Each number is 128 + 24 x the weight over its row's rms, rounded and kept within 0 to 255. Layers, rows and columns count from 0. The size above them is the row's rms in percent of the matrix's.

# layer 12 attention query, 64x96, rms 0.222, rows 22-31,53-63, columns 0-95
size [111  88 109 105 114 103 113 112 121 116  98 105 100  94 102  96 102  88  88 101  89]
[[185 145 109 170 108  95 129 124 162  95 141 133 125  89  84 129 122 131 136 113 125 143 128 128 125  92 122 148 160 149 130  98 183 114 144 110 100  96 173 157 139 158 136 122 161 139 130 129  86 145 112 126 131 133 146 111 139 153 111 128 113  97 170 133 118 128 141 166 100 108  95 188 108 141 121 143 120 127  75 133 118 134 118 112  93 123 157 156  87 127  92 127 127 119 141  85]
 [121 105 141 124 120 159 138 146 168 132 124 169 165 123  63 125 158  87 161 146 118 138 110 121 119 113 118 114  54 129 134 147  88 121 133  72 123  95 118 126 161 119 125 106 131 147 142  97 106 140 120 149 132 154 122 116 150 149 100 105 114 151 155 136 156 103 117 123 142 133  92 120 150 107 166 144 129 127  68 149 113 163 153 141  94  88 113 138  99 140 129 135  93 114 143 140]
 [ 98  84 211 114 154 129 101 108 111 143  93 124 153 133 100 114 108 135 133 128 128 141 117 108 176 123 136 139 119 116 140 119 133 135 105 117 155 101 129 122 129  79 111 111 120 108 113 107 128  86 165 142 134  90  89 120 141 106 111 134 149 132 132  96 113 170 125 130 130 121  90  96 109 115 105 153 155  69  97 145 153 163 181 131 147 126 101  87 137 120 132 109 134 149 115 156]
 [ 94 150 130 116 131 138 116 159 121 127  86 125 162 146 115  58 100 163 115 120 114 123 149 158 138 122 156 136 195  97 140 112 154 133  83 108  87 128 121 147 124 106 128 158 124 136 127 158 135  96 113 117 106 168 129 105  87 124 150  89 103 129 122 119  71 160 139 107 137 119 163 154  97  93 129 139 142 141 147 122 119 119 139 154 135 161 170 172 142 136 105 122 119 112 125 107]
 [155 107 153  82 137 140 143 110 145  64 131 108 120 143  91 137 127 119 116 111 123 152 164 109 113 123  90 156 109 123 145  98 156 104 108 112 128 107  99  73 152 179 185 115 113 135 137 124 115 144 167 144 138 111 135 137 155 150 142 119 180  97 109 131 129 150 145 109 147 146 100  81 151 112 124 129 126 118 158 138 167 147 117 106 157 128  87 140 128 130 153 109  85 120 156 126]
 [166 145  92  91 100 144 134 125  71 136 116 106 126 121 101 116  95 130 130  46 134 135 120 134  87 102 156 154 150 136 153 148 121  93 138 131 114 119 140  94 136  74 145 170 130 134 143 105 146 142 134 169 101 132 162 158 127 148 154  88 132 103 121 119  96 152 166 133 114 125 144 120 131 116  90 117 112 100 114 109 111 143 149 149 112 101 133 171 121 119 119 143 174 127 105 130]
 [100  92 141 166 117 120  92 146 117 123 126 105 124 121 143 126 132 141 107 148 117 128  96  97 118 136 118 124 121 125 111 100  91  98 101 167 141 129 165 157 115 108 113 142  93 133 184 158 162 108  94 161 137 121 172 138 127 111 187 138 114 133  84 145 106 126 154 138 112 125 145 101 121 178 128 121 132  95 120 155 155  75 149  92 138 104  94 105  96 149 160 144 104 149 113 139]
 [146  91 143 176 128 110 107 152 122 126 112 122 128 145 121 129 145 126 112 113 110 134 113 166 150 105 112 150 143 122  86 160 156 183 154 119 142 143 157 188 116 152 111 156  91 146 159 107 154 112 102 134 145 152 125 118 138 135 104 108 142 166 142 138  99 142 123 132 114  97 120 119 111 100 100 142  61 183 138 147  94 137 107 139 178 120 135 100 139 139 111 124 103 109 142  83]
 [136 148 128  82 135 143 119 129 163 121 117 117 102 140 150 149 112 139 145 173 144  98 112 155 149 124 135 129 171 196 142 144 205 156 141 171 126 150 130 113 147 135 155 146 106  99 136 156 102 135 146 117 128 132 140  91 132 134 143 126  96 139 136 123  94 134 120 166 118 126 124 168  92 106 113 126 110 166 119 185 128 143  99 145 160 128 130 151  97 140 106 118 156 172 104 132]
 [122  74 141 134 134 148 103 100 100 127 142 152 142 123 111  98 130  86 158 134 115  92 169 148 167 117 177  85  99 136 135 129 109 165 142 135  88 149 142 123 124 126 151 106 108 115 148 129 129 145 164 110 105 137 108 138 121 101 126  90 107 131 114 133 107 102 112 126  94 115 127 185 182 156 166 110 102 112 158  95 134 126 109 127 128 110 109 155 166 111 109 156 125 181 109 120]
 [153 133 147 126 148 181 141 144 162 201 177 159 131 124 109 142 115 100  88 131 107 140 125 128 108 146 113 136  94 118 142 108 153  98 141 105 109 113 168 150  90 135 154 146 134 119 129 130 110 141  76  90 131 122 166  61 115 115 145 139 149 126 141 110 136 191 130 130 113 121 128 157 147 135 123 121 111 145 116 105 130 148 147 159 151 129 134 143 148  98 107  89  93 151 127 124]
 [138 134 174 143 116 164 148 128 122 122 176 140 146  88 102 130 132 127 132 144 112 116  87 162 171  75 130 118 110  92 154 156 150 157 114  79 108 133 101 114 120  98 159 138 137 130 116 112  83 134 129 117 132  95 132 119 137  96 151  95 147  82 135  91 106 143 145 124 124 136 131 175 149 140  83 120 128 112 128  83 164 140 129 124  86 147 135 102 106 146  97 114 106 161 126 105]
 [102 163 140  88 103  84  87 102 104 114 158  96 116 137  79 107  95 126 130 133 126 145 152 125 111 151 134 136 112 133 136 128  97 172 131 117 124 118  63 127 111  88 128  89 174 154 124 135 130 119 126 165  82 118 155 138 143  95 147 147  90 128 130 166 124 149 169 127 139 142 147 135 114 139  92 124 153 123 112  98 157 106 126 113 134  88  87 126 139 104 141 116  88 110 147 115]
 [126 140 158 118  98 145  97 109 147 137 167 110 154 173 145 143 140 119 130  95 137 112 155 124  90 108 112 145 137 144 131 128 111 150  79 104 112 127 155 111 133  95 161 217 162 134 127  98 101 163 164 148 124 112 149  90 103 124 124 136 111 177 132 143 115 155 140 167  95 152 117 172 138 104 147 137 103 145 154  95  83 151 137 148 125 125 117 129 140 127 132 119 121 150 108 129]
 [120 119 110 161 151  95  90  50 109 143 149 118 106  92 123 100 117 169 132 122 110 111 129 146 141 123 144 127  96 176 154 105 140 115 119 141 111 155 129 149  95  91 150 134 156 138  81 141 116  86 182 122 126 118 157 128 124 167 104 162 144 111 124 147 137 132 114 139 138 131 129  95 153 162 152 157 150 142 141 137 141 170 119 118 148 134 122 154  95 193 126 116 127 123 143 143]
 [117 150  72 107 114 100 124 137 140 117 144  89 160 105 154 167  91 127 141 133 132  98 131 132 133 177 146 148  73 139 135 158 141 156 114 125 171 130 120 166 173 143 164 135 152 183 116  99  91 115 152 114 130 120  88 148 126 141 151 127 144 144 108 135 138 149 112 150 126 126 127 175 122 111 145 115 135 116 147 178 125 101 156 158 113 149 155 116 135 109 147 141  91  99 105 157]
 [111 144 150  61 148 138 113 130 110 125  95 180 157 128  97 128 152 131 132 114 165 130  87  89 143 139 111 160 176 111  97 179 134 131 136 131 143 157 177 113 106 166 111 132 157 125  96 122 118 130 163 112 144 142 158 122 130 160 123 127 134 137 154 154 125 120 156 129 112 144  99 166 148 135 135 150  88 112  82 149  99 160 128 113 106  76 148 138 118 155 112 142 124 113 141 125]
 [160 159  68 151 113 110 125 122  79 186 108 132 123 110  95 142 160  84 104 146  86 130 129  93 149 137 114 147  85  97 152 150 111 105 134 157 132 104 125  84 157 124 122 160 155 145 142 126 151 131 128 101 119 110 128  86 132 110 110 120 137 121  80 127 110 140  74 119 140 124 118 149  75 169 110 107 138 148 132 120 132 130 127 118 143 125  82 153 126 148 119 143 117 139 131 159]
 [121 120 115 140 131 101 125 134 141 140 113 117 146 111 111 102 110 144 158 112 120 108 120 138 134 135 135 151 135 118 144 177 136 151 119 111 151 120 130 132 136 170  53 137 176 143 100 101 129 165  86 127 138 103 148 143 116 120 140  81  99 143 154 146 183 166 145 131 129 137 117  87 129 156 180 134 101 158 103  76 113 100 119 119 144 111 172 167 107  98 140 120 113 112 108  95]
 [154 106 135 127  93 162  47 141  87 157 110 114 149 140 147 137  90 120 129 124 136 117 170 147 144 111 175 130 151 146 139 119 132 153 130 115 140 111 136 133 156 153 135  68 148 138 113 112 118 121 129 168 139 118  99 123 125 120 123 101 137 136 146 123 123  97 130 165 121  81 105 166  70 130  99 107 120 118 157 116 100  74 106 127 114 134 113 154 126  79 153 111 121 142 129 146]
 [110 121 155 147 115 139 177 107 143 113 131 132 165 146 140 169 112 131 108 120 147 117 153  93 126  88 125 104 110 121 111 155 152  98 156 130 139  99 184 164 127 127 147 139 145 150  81 133 114 130 109 140 125 136 134 120  87 146 136 130 133  97 113 159 120 130  91 131 153 129 109 188 107 101 137  98  96 141  94 138 125 175 179 108 142 118 170 112 150 178 113  87 133 132 105 115]]
# layer 12 attention key, 32x96, rms 0.223, rows 21-31, columns 0-95
size [ 98 104  99  99  97 103 100  97 102 110 107]
[[120 124 125 131 137 119 138 118 141 106 164 147 108 101 122 117 166 140 149  88 161 115 147 136 124 159 166 140 127  88 154 107 138 115  97  88  88 112 147 128 122 128 142 138 163 137  87 139 116 141  91  87 109 160  81 111 118 144 111 130 123  97 104 100  92 151 105 132 150 120 145 143 130  77 168 104 156 179 125 149 121  80 110 118 107 166 108  84  89 154 129 135 122 123 115 112]
 [117 118 120 118 121 101 155 113 105  66  71 117 103 155 125 115  92 112 118  91 107 135 128 117 145  85 153 121 137  82 112 134 112 119 125 125 121 104  83 136 164 139 113 102 113 112 151  86 140  54 165 149 140 125 124 123 148 109 164 103 133 124 104 128 109 139 121 158 146 127 153 104 129 145 131 113 164 115  97 158 102 142 103 132 126 136 150 175  87 112 129 135  89 153 150 107]
 [122 156 130 143 145 125 144 137 121  85 158 107 144 156 101 123 166 117 165 143 137 112  94 128 175 129 133 127 140  90 116 137 104  88 100 103 101 126 163 159 106 174 107 132 111 131 157 124 171 162 108 163 150 114 148 188 132 154 132 122 137 159 169 150  95 113 114 133 144 150 131 102 154 185 130 127 121 154 134 139 154 125 105 113  96 175 125 162 125 101  95 124 146 125 127 129]
 [110 133 134 150 156 100  76 103 167 141 125 120 139 113 103 123 137 115 113 127 159 101 116 115 140 142 115 112  56 119 114 129 146 109 101 189 105 119 133 135 134 112 166  97 138 139 142 133  83 153 145 166 102 121 125 107 177 123 103 153 113 103 142 118 125 117  93 156 172  87 130 142 101 152 125 125 130 127 107 162 162 142 107 130 118 142 122 182 145  88 123 125 143 122 123  77]
 [135 129 142 130 130  98 131 153 172 160 115 121 101  87 147 148 153 104 173 123 139 155 157 144 141 139 172 158 120 164 145  98  56 151 134 130 133 160 143 135 167 112 148 162  98 118 129 111 108 118 130  84 123  96 143 119 167 109 124 157 149 139 140 164 152 116 145 100 116 153 139 154  92 102 118  92 145 121 116 138 131 117 120  87 150 105 165 137 157 107 114  84 101 132 112 136]
 [154 124 113 150 135 153 155  96 145  91 152 155 127 119 129 125 128 106 138 101  84 124  91 119 141 142 133 125 104 129 153 161 153 125  96 128  98 126 152 100 208 150 119 172  89 101  95 165  82 141 135 159 128 143 113 148  81 133 146 102  81  90 127 154 154 127 110 144 154 119 129 104 155 110 126 129 167 114 127  97 148 145  97 141  97 115 138 103 121 119 141 142 135 126  95 138]
 [152 139 125 160  89 114  50 149 108 137 106 141 105 122 161 127 113  72 117  96 127 154 132 127 150  77 159 124 135 140 151 152 125 151 156 104 139 128 122 110 131 103  91 129 157 145 131 125 153 137 179 129 117 160 161 120  85 100 114 121 122  90 130 175 162 102 110 111 147 147 119 123 113 112 101 121 114 191 128 140 165  96 156 120 139 125 152 123 130 140  99 128 133 118 115 114]
 [153 112 139 180 103 114 112 119  76 140 118  85 143 143 149 133 116 152 116 142 121 112 100 103 104 180  87 177 133 128 162  81 117  91 123 122  91  92 110  78 162 160 141 123 146 150 156 103 115 101 127 150 129 134 123  86 136 153 131 130 123 123 126 138 181 150 135 129  95 111 114 125 140 130 115 135 118 107 100 115 107 126 114  94  85 125 110 130 150 172 101 161 145 120 110 120]
 [108  97 167 119 113 133 102 180 133  88 138 121 103 126 113 110 144 131 142  75 132 155 120 177 105 116 119 127  98 149 105 162 135 106 112 115  87 133 157 146 148 144 106  98 130 119 147 147 153  98 105 111 121 122  77 107 121 132 120  96 127 155 139 168 114 104 103  94 113 130 115 129  88 140  91  93 114 123 116 132 101 135 172 153 126 150 126 136 156 134  62 101 105  92 123 139]
 [118 111 118 124 121 127 143 100 137 123 125 106 134 122 119  85  95 132 117 152 150 122 110 156 178 102 149 115 155 149 145 145  91 106 160 111 115 157  61 100 171 113 104  83 130 100  94 122 102 115 123 130 144 113 113 115  95 127 111 141 104 123 127  81  66  97 115 138 120 107 125 160 104 100 107 127 154 110 144 127 126 139 108 160 166 130 158 178 128 160  97 125 121  97 131  99]
 [133 134 154 104 112 102 145 137 138 142 137  78  83 181 193 122 136  70 153 114 147 130 148 150 146 145 126 118 127  97 118 111 132 148 153 114 131 110 155  95  93 128 134  76 171  94 128 128  85 121 121 168 119 124 165 118 105 104 161 110 147 137 153 132 141 157 140 163 118 115 134 161 117 176 152 114 133 130 150 137 177 113 121 146 131 117 158 130 143 120 161 148 115 138 108 123]]
# layer 12 attention value, 32x96, rms 0.309, rows 0-13, columns 0-95
size [ 88  97  96  99  94 103 100 100  97 102  92 101  99 104]
[[128 167 126 132 117  85 142 145 137 106 101 133  90 114 135 133  78 128 136 147 134 132 133 148 191 162 156 149 124 142 131 164 103 104  89  93  93 130 139  97 103 122 177 126 135 126 153 176 123 151 134 125 117 188 109 110 153 119 152  80 111 130 107 123 140 170 133  93  98 136 147 106 127 126 115 132 146 143 156 129 132 118 145 158 132 107 154 131 164 119 108 109 144  95 147 178]
 [105 169 176 146 152 108 168 130  90  92 102 127 157 119 145 118 112 161 107 133 134 133 121 119 126 103 145 173  78 135 138 103 111  98 128  97 128 123 111 140 147 149 125 122 160 159  92 100 120  81 103  99 100 101 138 133 122 158  95 140 109 122 134 146 121 115 130 137  98 125 140 112 145 121 157 173 144 128 158 108 194 124 147 136 109 117 125 154 157 115 173 179  93 129 128 124]
 [125 130 163 136  87 100 102 114 133 142  87 142 128 162 183 110 139 152 109 109 129 124 136 146 147 128 110 141 142  50 141 112  86 164  94 131 147 181 133 155 124 119 131 112 126 129 150 114 133 119 160 129 129 125 126 120 116 158 113 184 136 119  99 157 142 152 109 151 144 141 137 100 114 141 176 153  86 108 125 125 116 132 147 187 150 112 104 134 117 172 123 102  99 116 116 110]
 [142 175  81 116 131 108 112 133 136  84 117 129 167 139 123 117 104 108 172 149  90  76 115 112 141 141 138 118 157 118  96 111 104 102 131 103 163 158  71 122 108  96  94 140 114 146  95 129 148 134 119 122 156 138 124 133 152 115 119  99 137 105 173 113 150 132  87 112 137 120  48 155 129 158 146 123 137 153 135 115 118 157 120 145 103 110 134 115 105  99 130 136 116 164 113 129]
 [135 175 114  86 134 165 153 102 137 127 126 154  90 132 139 146 125  99 120 136 142 128  87 117  86 111 177 142 109  93 111 106 128 133 125 121 110 117 144 134 111 129 133  86 153 108 127  85 109  96  86 121  94 125 172 153 154 118 135 100 108 123  98 101 114 136 137 122 150 158  95 144 144 108 145  91 151  87 179 124 115 120 137 102 128 174 124 110  93 134 108 105 139 107 171  94]
 [183 120 147 101 144 141 102 123 145  95  88 175 135 121 140  91 140 166 167  90 140 122 143  98 120 129 113 110 134 118 174 102 127 139 146 116 133 105  91 133  81 105 155 181 143 127 129 107 156 153 137 114 136 137 150 135 133 150 118 126 130 143 106 109  95 132 126 149 117 103 128 122 153 143 116 116  77  96 109 135 126 121  88 135 134 162 129 146 150 116 176 144 205 112 125 135]
 [161 159  89 106 109 162 144 107 124 111 120 103 115 140 160 137 112 123 133 155 173 160 183 110 137 187 123 119 161 153 181 168 141 142 150  90 165 121 113 137 102 119 125 148 171 158 128 101 112 135 145 121 110  93 172  60  97 156 120  95 142 126 132 130 133 133  94 105 140 134 129 137 152 114 156 117 133 161 132 120 125 145 144 154 136 119 115 123 129 146  99 129 129 109 148 103]
 [101 116 118 112 106 127 124 138 114  95 127 149  95 134 116 127 151 117 133 130  30 109 129 175 143 142 119 109 156 118 127 106 134 139 105 144 102 170 171 124  99 122  97 104 116 136 109 168 124  81 148 104  87 150 135 132 142 134 123 116 119 108 125 113 134 155 170 133 131 141 130 143 111 107 141 133 119 122 138 149 159 103 157 157 126  91 161 115 120  79 151 184 114 135 176 139]
 [170 131 106 158 107  90 120 156 124 127 125 158 131 148 102 126 154 134 124 114 146 134 145 175 122  54 108 130 131  83 114 120 165 160 132 117  91 123 114 118 125 114 108 101 137 161 124 107 126 147  97 135 106 155 113 129 114  63 130 139 148 139  93 120  81  90 123 121  80 117 108 158 124 128 125  88 137  97 147 113 119 144 135 176 136  87 114 137 132 127 177 142 117 113 150 141]
 [137 126 161 110 181 121  64 113 140 170 106 157 161  84 126  87  94 102 138 126 108 141 138  82 175 127 166 120 132 121 131 171 121 122 107 122 157 122 127 103  95 138 132 116 156 122 124 101 122  97 158  98 111 147 122 133  87 111 100 146 149 135 122 129 136 141 180 114 161 145 141 109 122 103 121 147 184 131 125  95 148 137 144 125 153 102 143 149 112 126  88 125 122 125  96 148]
 [158 128 129  99 112 114 113 181 108 131 159 162 132  79 129 147 119 137  87 138 135 119 143 152 128 115 157 121 149 118 136  74 125 122 119 133 131 151 152 124 129 101 103 112 101 101 118  93 161 145 143 156 153 126 114 134  80 185 135 132  92 113 165 145 101 107 125 130 145 103 135 125 114 112 109 116 191  77 143 152 106 104 131 111 126 191  86 112 139 121 124 144 152 145 131 103]
 [117 128 155 145 181 154 168 142 133 103  99 118 144 162 116 100 162  95 139 143 131  95 109 132 192 115 124 189 112 163 131 106 138 125  94 145 135  98 137 110 112 108 140 160 117 145 140 155 118 106 109 118 130 122 148 128 149  95  93  90 135 102 159 172 121 125 135 100 147 139 134 158 116 128 124  93 118 125 148 138 149 157  82 163 123 136 105  93 138 149  90 117 105 123 113  84]
 [151 149 123 134 132 106 147 145 152 116 106 163 113  79 145 131 146 131 172 140 155 149 144  90 115 157 119 107 103 154 132  96 109 117 186 120  93 119 147 144 137 164 167 151 167 115 137 141 134 137 159 134 160 104 131  93 109 128 110 122 140  94 134 133 151 150 130 161 118 158 117 136 139 101 109 148 169 113 103  99 109 139 120 157 159  83 110  93 167  86 144  87 117  94 124  99]
 [132 165 136 135 119  83 153 133 109 124 101 124 139 136  85 131 170 102 131 116 148 107 141 124 100 144 128  91 149 153 162 143 146 110 103 132  99 143 152 149 159 101 155  89 144  90  97  50 157 113 120 156 122 173 125 129 101 123 107 128 160 149 151  91 114 155 125 165 119  99  98 136 100 109 149 181 137 118 140 144 138 105 134 166 139 140 102 138 149  97 122 129 118 161 131 129]]
# layer 12 attention output (transposed), 64x96, rms 0.3, rows 0-12,32-44, columns 0-95
size [ 94 100  97  83 106  94  93  99 106 117  98 114 107  88  98 108 111  94 110 104  97  95  96  93 102  95]
[[134 128 111 116 113 118 118 123 108 125 103 122 169 166 131 124 103 126 159 163 156 159 113 137 171 134 106 150 123 109 155 114 133 132 137 115 108 149 130 120 110 128 167 178 134 113 176 130 116 125 135 159 101 170 147 139 165 111 138  95  91 192 100 127 113 128 141  99 137 121 174 151 157 123 100 105 143 210 155 124 116 106 117 151 153 118 114 121 154 145 121 111 129  87 126 155]
 [ 99 138 141 118 155 169 110 110 119 118 138 165 167 124 119 130  90 116 136 120 133 121 113 165 123  85 141 186 110 107 101 164 135 176 145 105 122 136 148 103  76  82 119 133 101  77 134 136  85 143 117 152 104 166 133 112 146 134 128 132 170 113 121 118 139 150 120 143 123 152  99 104 126 132 117 146 144 162  83 125 111  92 127 136  90 103 134 143 185 108 122 144 156 130 106 133]
 [131 159 121 125 127 115 142 105 137 138 134 108  98 151 154 118 115 111 130 104 117 126 106 140  54 124 113 132 125 115 153 101  96 140 150 103 148 165 119 111  82 139 155  99 124 204 136 135 128 160 137 158 129 101 117 110 107 164 122 110 168 125 181 117 143  92 121 135 157 135 176 104 111  88 142 155  98  99 140 127 158 144 150  85 126 125 166 135 154 112 126 135 164 122 109 122]
 [132 116 120  56 174 103 132 125 107 131 113 133 130 147 149 129 131 161 100 115 147 166 145 110 170  77 115 141 118 126 163 143 129 131 183 112  71 116  99 128 115 141  96 129 117 137 135  59 113 154 161 117 126 129 123 119 147 155 163 137  99 126 144 133 154 126 116 131  74 145 128 156 135 154 127 149  89 137 100 110 137 138 139 149 161 137 123 165  95 123 167 119 139 143 140 139]
 [111 148 100 116 126 149 103 118 136  92 140 115 148 136  99 112 127  86 175 120 151 124 145  73 143 145 160  85 101 142 123 146 158 139  88 156 151  58 130  99 139 111 142 106 109 153 154 146 123 118  99 145 112 105 113 121 113 136 122 122 145 123 158 126  73 154 127 135 129 107  85 114 132  57 134 149 152 102 165 110 100 128 134 115 124 149 125 131 109 121  91 108 136 102 160 119]
 [127 111 137 126 135  93 166 115 107 163 102 158 153 124 149 144 127 123 107 126 110 149 173 129 150 112 145 137 112 147 137 115 111 148 133 121 148 136 106 113  82 111  99 127  85  93 112 113 105 127 131 133  90  81 115  82 158 130 127 109 104 103 138 108 157 110  76 129 112 147 186 129 103 118 136 137 103 106 118 119 111 120 140 115 105 100 126 139 182 163 110  71 108 167  83 133]
 [173 169 118 124 116 126  84 129  95  89 152 116 109 156  97 132  99 149 127  94 158 149 103 137 154 134 118 140  98 154 161 102 135 124 127 136 143 111 112 123 110 129 165 133  91 127 157 108 118 118 117  79 126 114 134  99 103 141 161  90 119 121 110  65 147 139 113 131 173 133 171 157 160 161 109 123 116 110 142 139 150 107 154 119 143 128 126 162 158 154 108 112 182 150 160 124]
 [152 117 133 156  95 131 117 100 129  72 143 107 137  96  94 123 126 137 126 109 122 176 131  65 133 126 131 138 193 113 117 131 128 144 131 115 104 156 123  84 107 167 112 147  91 122 116 135 140 131 133  88 121 181 144 122  78 142  89  92 152 132 174 110 133  87 117 149 163 146 102 135 140 175 101 135 130 113 110 107 137 143 142 104 140  99 125 126 135  91 144 141 128 113 119 135]
 [ 99 132 104 153 105 168 116 152 150 159 124 122 150 110  98 105 146 175 111 143 154 127 164 142 109 140 137 121 121 122 109 122 149 118  73 105 174  95 142 165 107 105 139 159 122 147 101  99  99 111 136 137 119 117 158  78 159 157 132 121 138 140 136 118 122 150 120 129 113 154  93 107 164 144  95 127 133 117 101 133 147  73 104 130 169 137 122  81 162 116 125 141 135  83 139 171]
 [174 107 151 135 163 100 128 148 145 155 105 139 105 142 107  98 128  75 115 108  95  89 128 158 129 145  91 133 133 142 137 123 187 145 156 161 123 143 131  91 133 129 124 116 141 107 118 133  88  60 123 125 133 136 140 131 115 126 117 150 181 135  95 112 143 113 123 126 171 150 134  67 164  80 129 122 160 125  93 143 156 136 133 135 141 104 136 146 144 115 141 168 118 125 115 113]
 [149 153 169 118 134 122 131 127 160 133 144 150 147 144 167 163 101 123 144 141 140  49 136 104  82 115 141 103 151 147 119 132 122 101 139 120 152  87 118 139 130 110 128 113 108 125 139 135 135 152 156 107 116  97  77 162 133 119 111 173 171 143 119 113 138 131  96 173 144 142 139  57 101  97 118 128 141 137 125 117 168 132  98 115 150 140 139 112 102 130  98 117 138 170 109 112]
 [158 118 150 127 169  95 100 140 160 144 137 135 158 169 109 113 113 147 148  80 111 142 105 125 128 111 154 134 161  94 165 130 137 136 108 116 101 122 121 124 104 106 169 172 122 120 162 115 120  93 152 110 123 165 125 111 145 113 167  60 129 130 133 112 140  89 170 113 110 150  97 152 172  93 152 110 123  96 156 137 114 127  97 113 149 121 104 157 132 161 102 127 103 119 151 112]
 [ 85 121  90 126 122  99 123 128 135 143  99 151 121 120 127  64 120 118 135 120 132 139 145 135 136 113 128 144 121 149 143 164 135 107 126 137 147  94  98 117 148 144 195 123 111 148  94 179 155 113 136 130 116 130 172 160 127 153 160  96 178 128 164 105  95 111 101 145  65 156 127 149 117 102 140 123 168 115 120 142 115 135  74 112 109 143 153 118 144 156 121 126 143 145  99 141]
 [137 141 110 110 106 144 145 124 111 138 214 142 113 102 185 134 109 119 131 121  86  90 126 155 144 119 145 143 151 132 163 130  94 139 137  93  86 149 145 110 151 139  98 100 101  85 112 169 125 122 124 122 104 175  71 114  94 121 106 121 137  88 139 124 139 141 115 128  84 121 160 129 117 119 131 114 111 122 138 122 178 132 116  89 165 140 136 120 135 151 119 105 145 150 128 138]
 [102 143 159 121 133 118 129 120  91 136 144 136  67 110  82 156 155 138 122 128 108 150 113 120  93 100  97 101 156 161 119 125 110  95 126 117 116 112  90 113 147 156 133 121 189 137 108 127 133 133 133  73 128 103 121 141  94 121 129  93 142 156 130  89 123 112 151 138 140  89 162 149 139 140 161 141 121 107 104 140 174 179 154 138 110 118  96 118 117 111 132 111  85  78 131 124]
 [145 123 150  92 131  95 122 126 155 109 148 149 153 127 100 178 154 116 134 138 161  93  93 153 174 126 132 146 130  80 124 143 119 147 103 110  87 141 120 153 147 120 108 105 125  88 120 118 156  84 107 103 107 140  96 151 146 131 163 158 133 156 113 132 145 158 136 135 139 157 171 111 150 145 136 132 147 165 120 140 112  77 117 155 124 102 124 113  91 135 136  87  71 107 154 116]
 [139 178 143 144 134 115 124 117 117 143 111 149  83  98 118 120 111 124 157 123 148 144 121 126 133 141 122 139 127 111 118  94 152 181 156  93 159  92 113 137 151 148 144 101 155  80 125 160 114 141 146  90 153 127 162 134 158 128 118 138 115 117  94 140 128 136  97 127 103 143  44 152 164 153 153 103 167 135 184 104 127 124  79  97 115 142 126 143  99 111 120 123 137 117 125 121]
 [130 137 136 149 152 162 146 132 114 127 141 146 124 134 108 126 123  85 166 124 132 120 112 104 110 140 115 173 132 101 137  90 139  75 126 106 156 134 123 170  85 126 148 100 151 135 134 141 124 150 106 125 159 152 153 137 171  91 150  92 105 101 111 154 142 147 146 127 189 105 148 203 126 153 144  83 121 158  83 114 128 132 121 139 133 145 124 121 124  90 159 122 117 117  95 149]
 [141 161 124 106 153 174 122 162 149 112 129 133 133 160 131 117 119 151 128 117 142 101 151 107  73 138 110 143 177  94 107 131 132 112 123 153 109  96 134 140 127 138 170 140 104 155 132 126 167 151 172 136 129 145 125 179 128 122 169 129 128 128  88 112 120 117 179 140 152 131  74 141 139  92 108 118 121 131 138 148 120 103 110 133 158  91 148 108  81 143 169 124 179 123 161 119]
 [113 145 121 137 134 141 135 119 159  98 110 119 140 149 141 144 160  95 144 130 146 107 195  92 131 122 140 118 188 141 144 143 127 127 129 124 124 150 107  88 133 121 111 183 191 111 131 110 152 154 102 118  97  86 140 140 101 139 103 135 120 127 147 151 134 162 133 123 138 156 154 134 145  92 108 133 109 187 185  89 120 142 106 162 137 113 164 126 124 111 117 135 121 139  85 140]
 [148 116 140 102 137 136 157 111 146  89 128 114 119 108 175 135 142 128 124 157 104 109 149 174 113 175 105 165  60 137 150 118 121 101 157 105 152 134  98  99 133 140 142 138 150  75 137 136  90 121 141 136 125 139 100 125 126 131 124 109  79 170 106 130 160 158 130 156 134 138 154 100 112 109 176 122 130 104 130 154 174 117 145 136 125 138 139 110 127 105 133 141 159  95  89  85]
 [119 118 145 109 129 112 127 102 142 133 169 130 126 178 140  98 141 102 112 130 122 106 163 142 142 116 158 145  96 109 128 100 125 140 173 119 106 161  92 150 170 123 156 135 148  91 132 120 138 154 112 108 121 188 142 167 103  96 162 157  96  88 102 144 143 117 129 112  83 102  98 128 112 113 154 160  80 113 113 148 100 143 113 162 110  74 115 159 135 133 125 113 120 151 124 127]
 [118 140 133 156 118 122 124 108 125 162 165  97 131 121 146 126 151 144 145 138 117 125 106 112 144 151 143  96 135  91 113 150 115 109 104  75 124 111 133 126 125 133 124 136 155 155 144 121 190 116  99 114 147 169  97 186 148 151 140 103 102 124 158 124 116 151 143 101 145 121 151 191 100 172 156 109 126 145 184 158 129 137 101 122 124 141 133 129 104 182 106 128 155 154 147 164]
 [117 108  68  89  89 121 139 120 113 126 123 149 145 105 129 113 117 139 129 106 124 189 142 177 142 159 136 106 100 102 133 123 132 137 151 118 136 151 129 144 119 149 150 121 110 150 125 122 176 145 118 128 156 127 133 141  93 155 120  65  81 122 120 121 122 139 135 159 148 139 104 132 185 118 116 121 121 128 136  98 104 147 165 140  96  85 116 138 136  60 142 141 158 164 130 155]
 [120 130 131 149 117 120 128 136 104 153 116 123 139 135 135 122 134 143 154 155 134  86 126 167 131 148  90 124  79 172 155 112 144 134  81 141 151 118 106 140 164 166 113 137 123 145  87 130  98 178 142 137 118  77 129 170 111 107 128 150 162 120 145  85 132 161 100  97 151 103 160 129 120 174 112 125 113 132 123 136 143 152 139 103  78 153 119  86 132 104 142 101 140 141 118  75]
 [111 132 116 104 155 165 106 174 149 155 112 112 122  88 162 138 122 168 148 132 115 119 121  83 147 150  99 105 162 100  96 117 162 121 143  99  96 127 174 138  97 154 116 132 147 105 122 136 108 138 103 110 123  81 132  80 127 147 127 151 109  75 137 138 146 158 140 134 104 107 128 133  89  80 106  99 116 131 132 112 130 132 164 184 123  94 113 151 130 116 136  89 134 132 121 148]]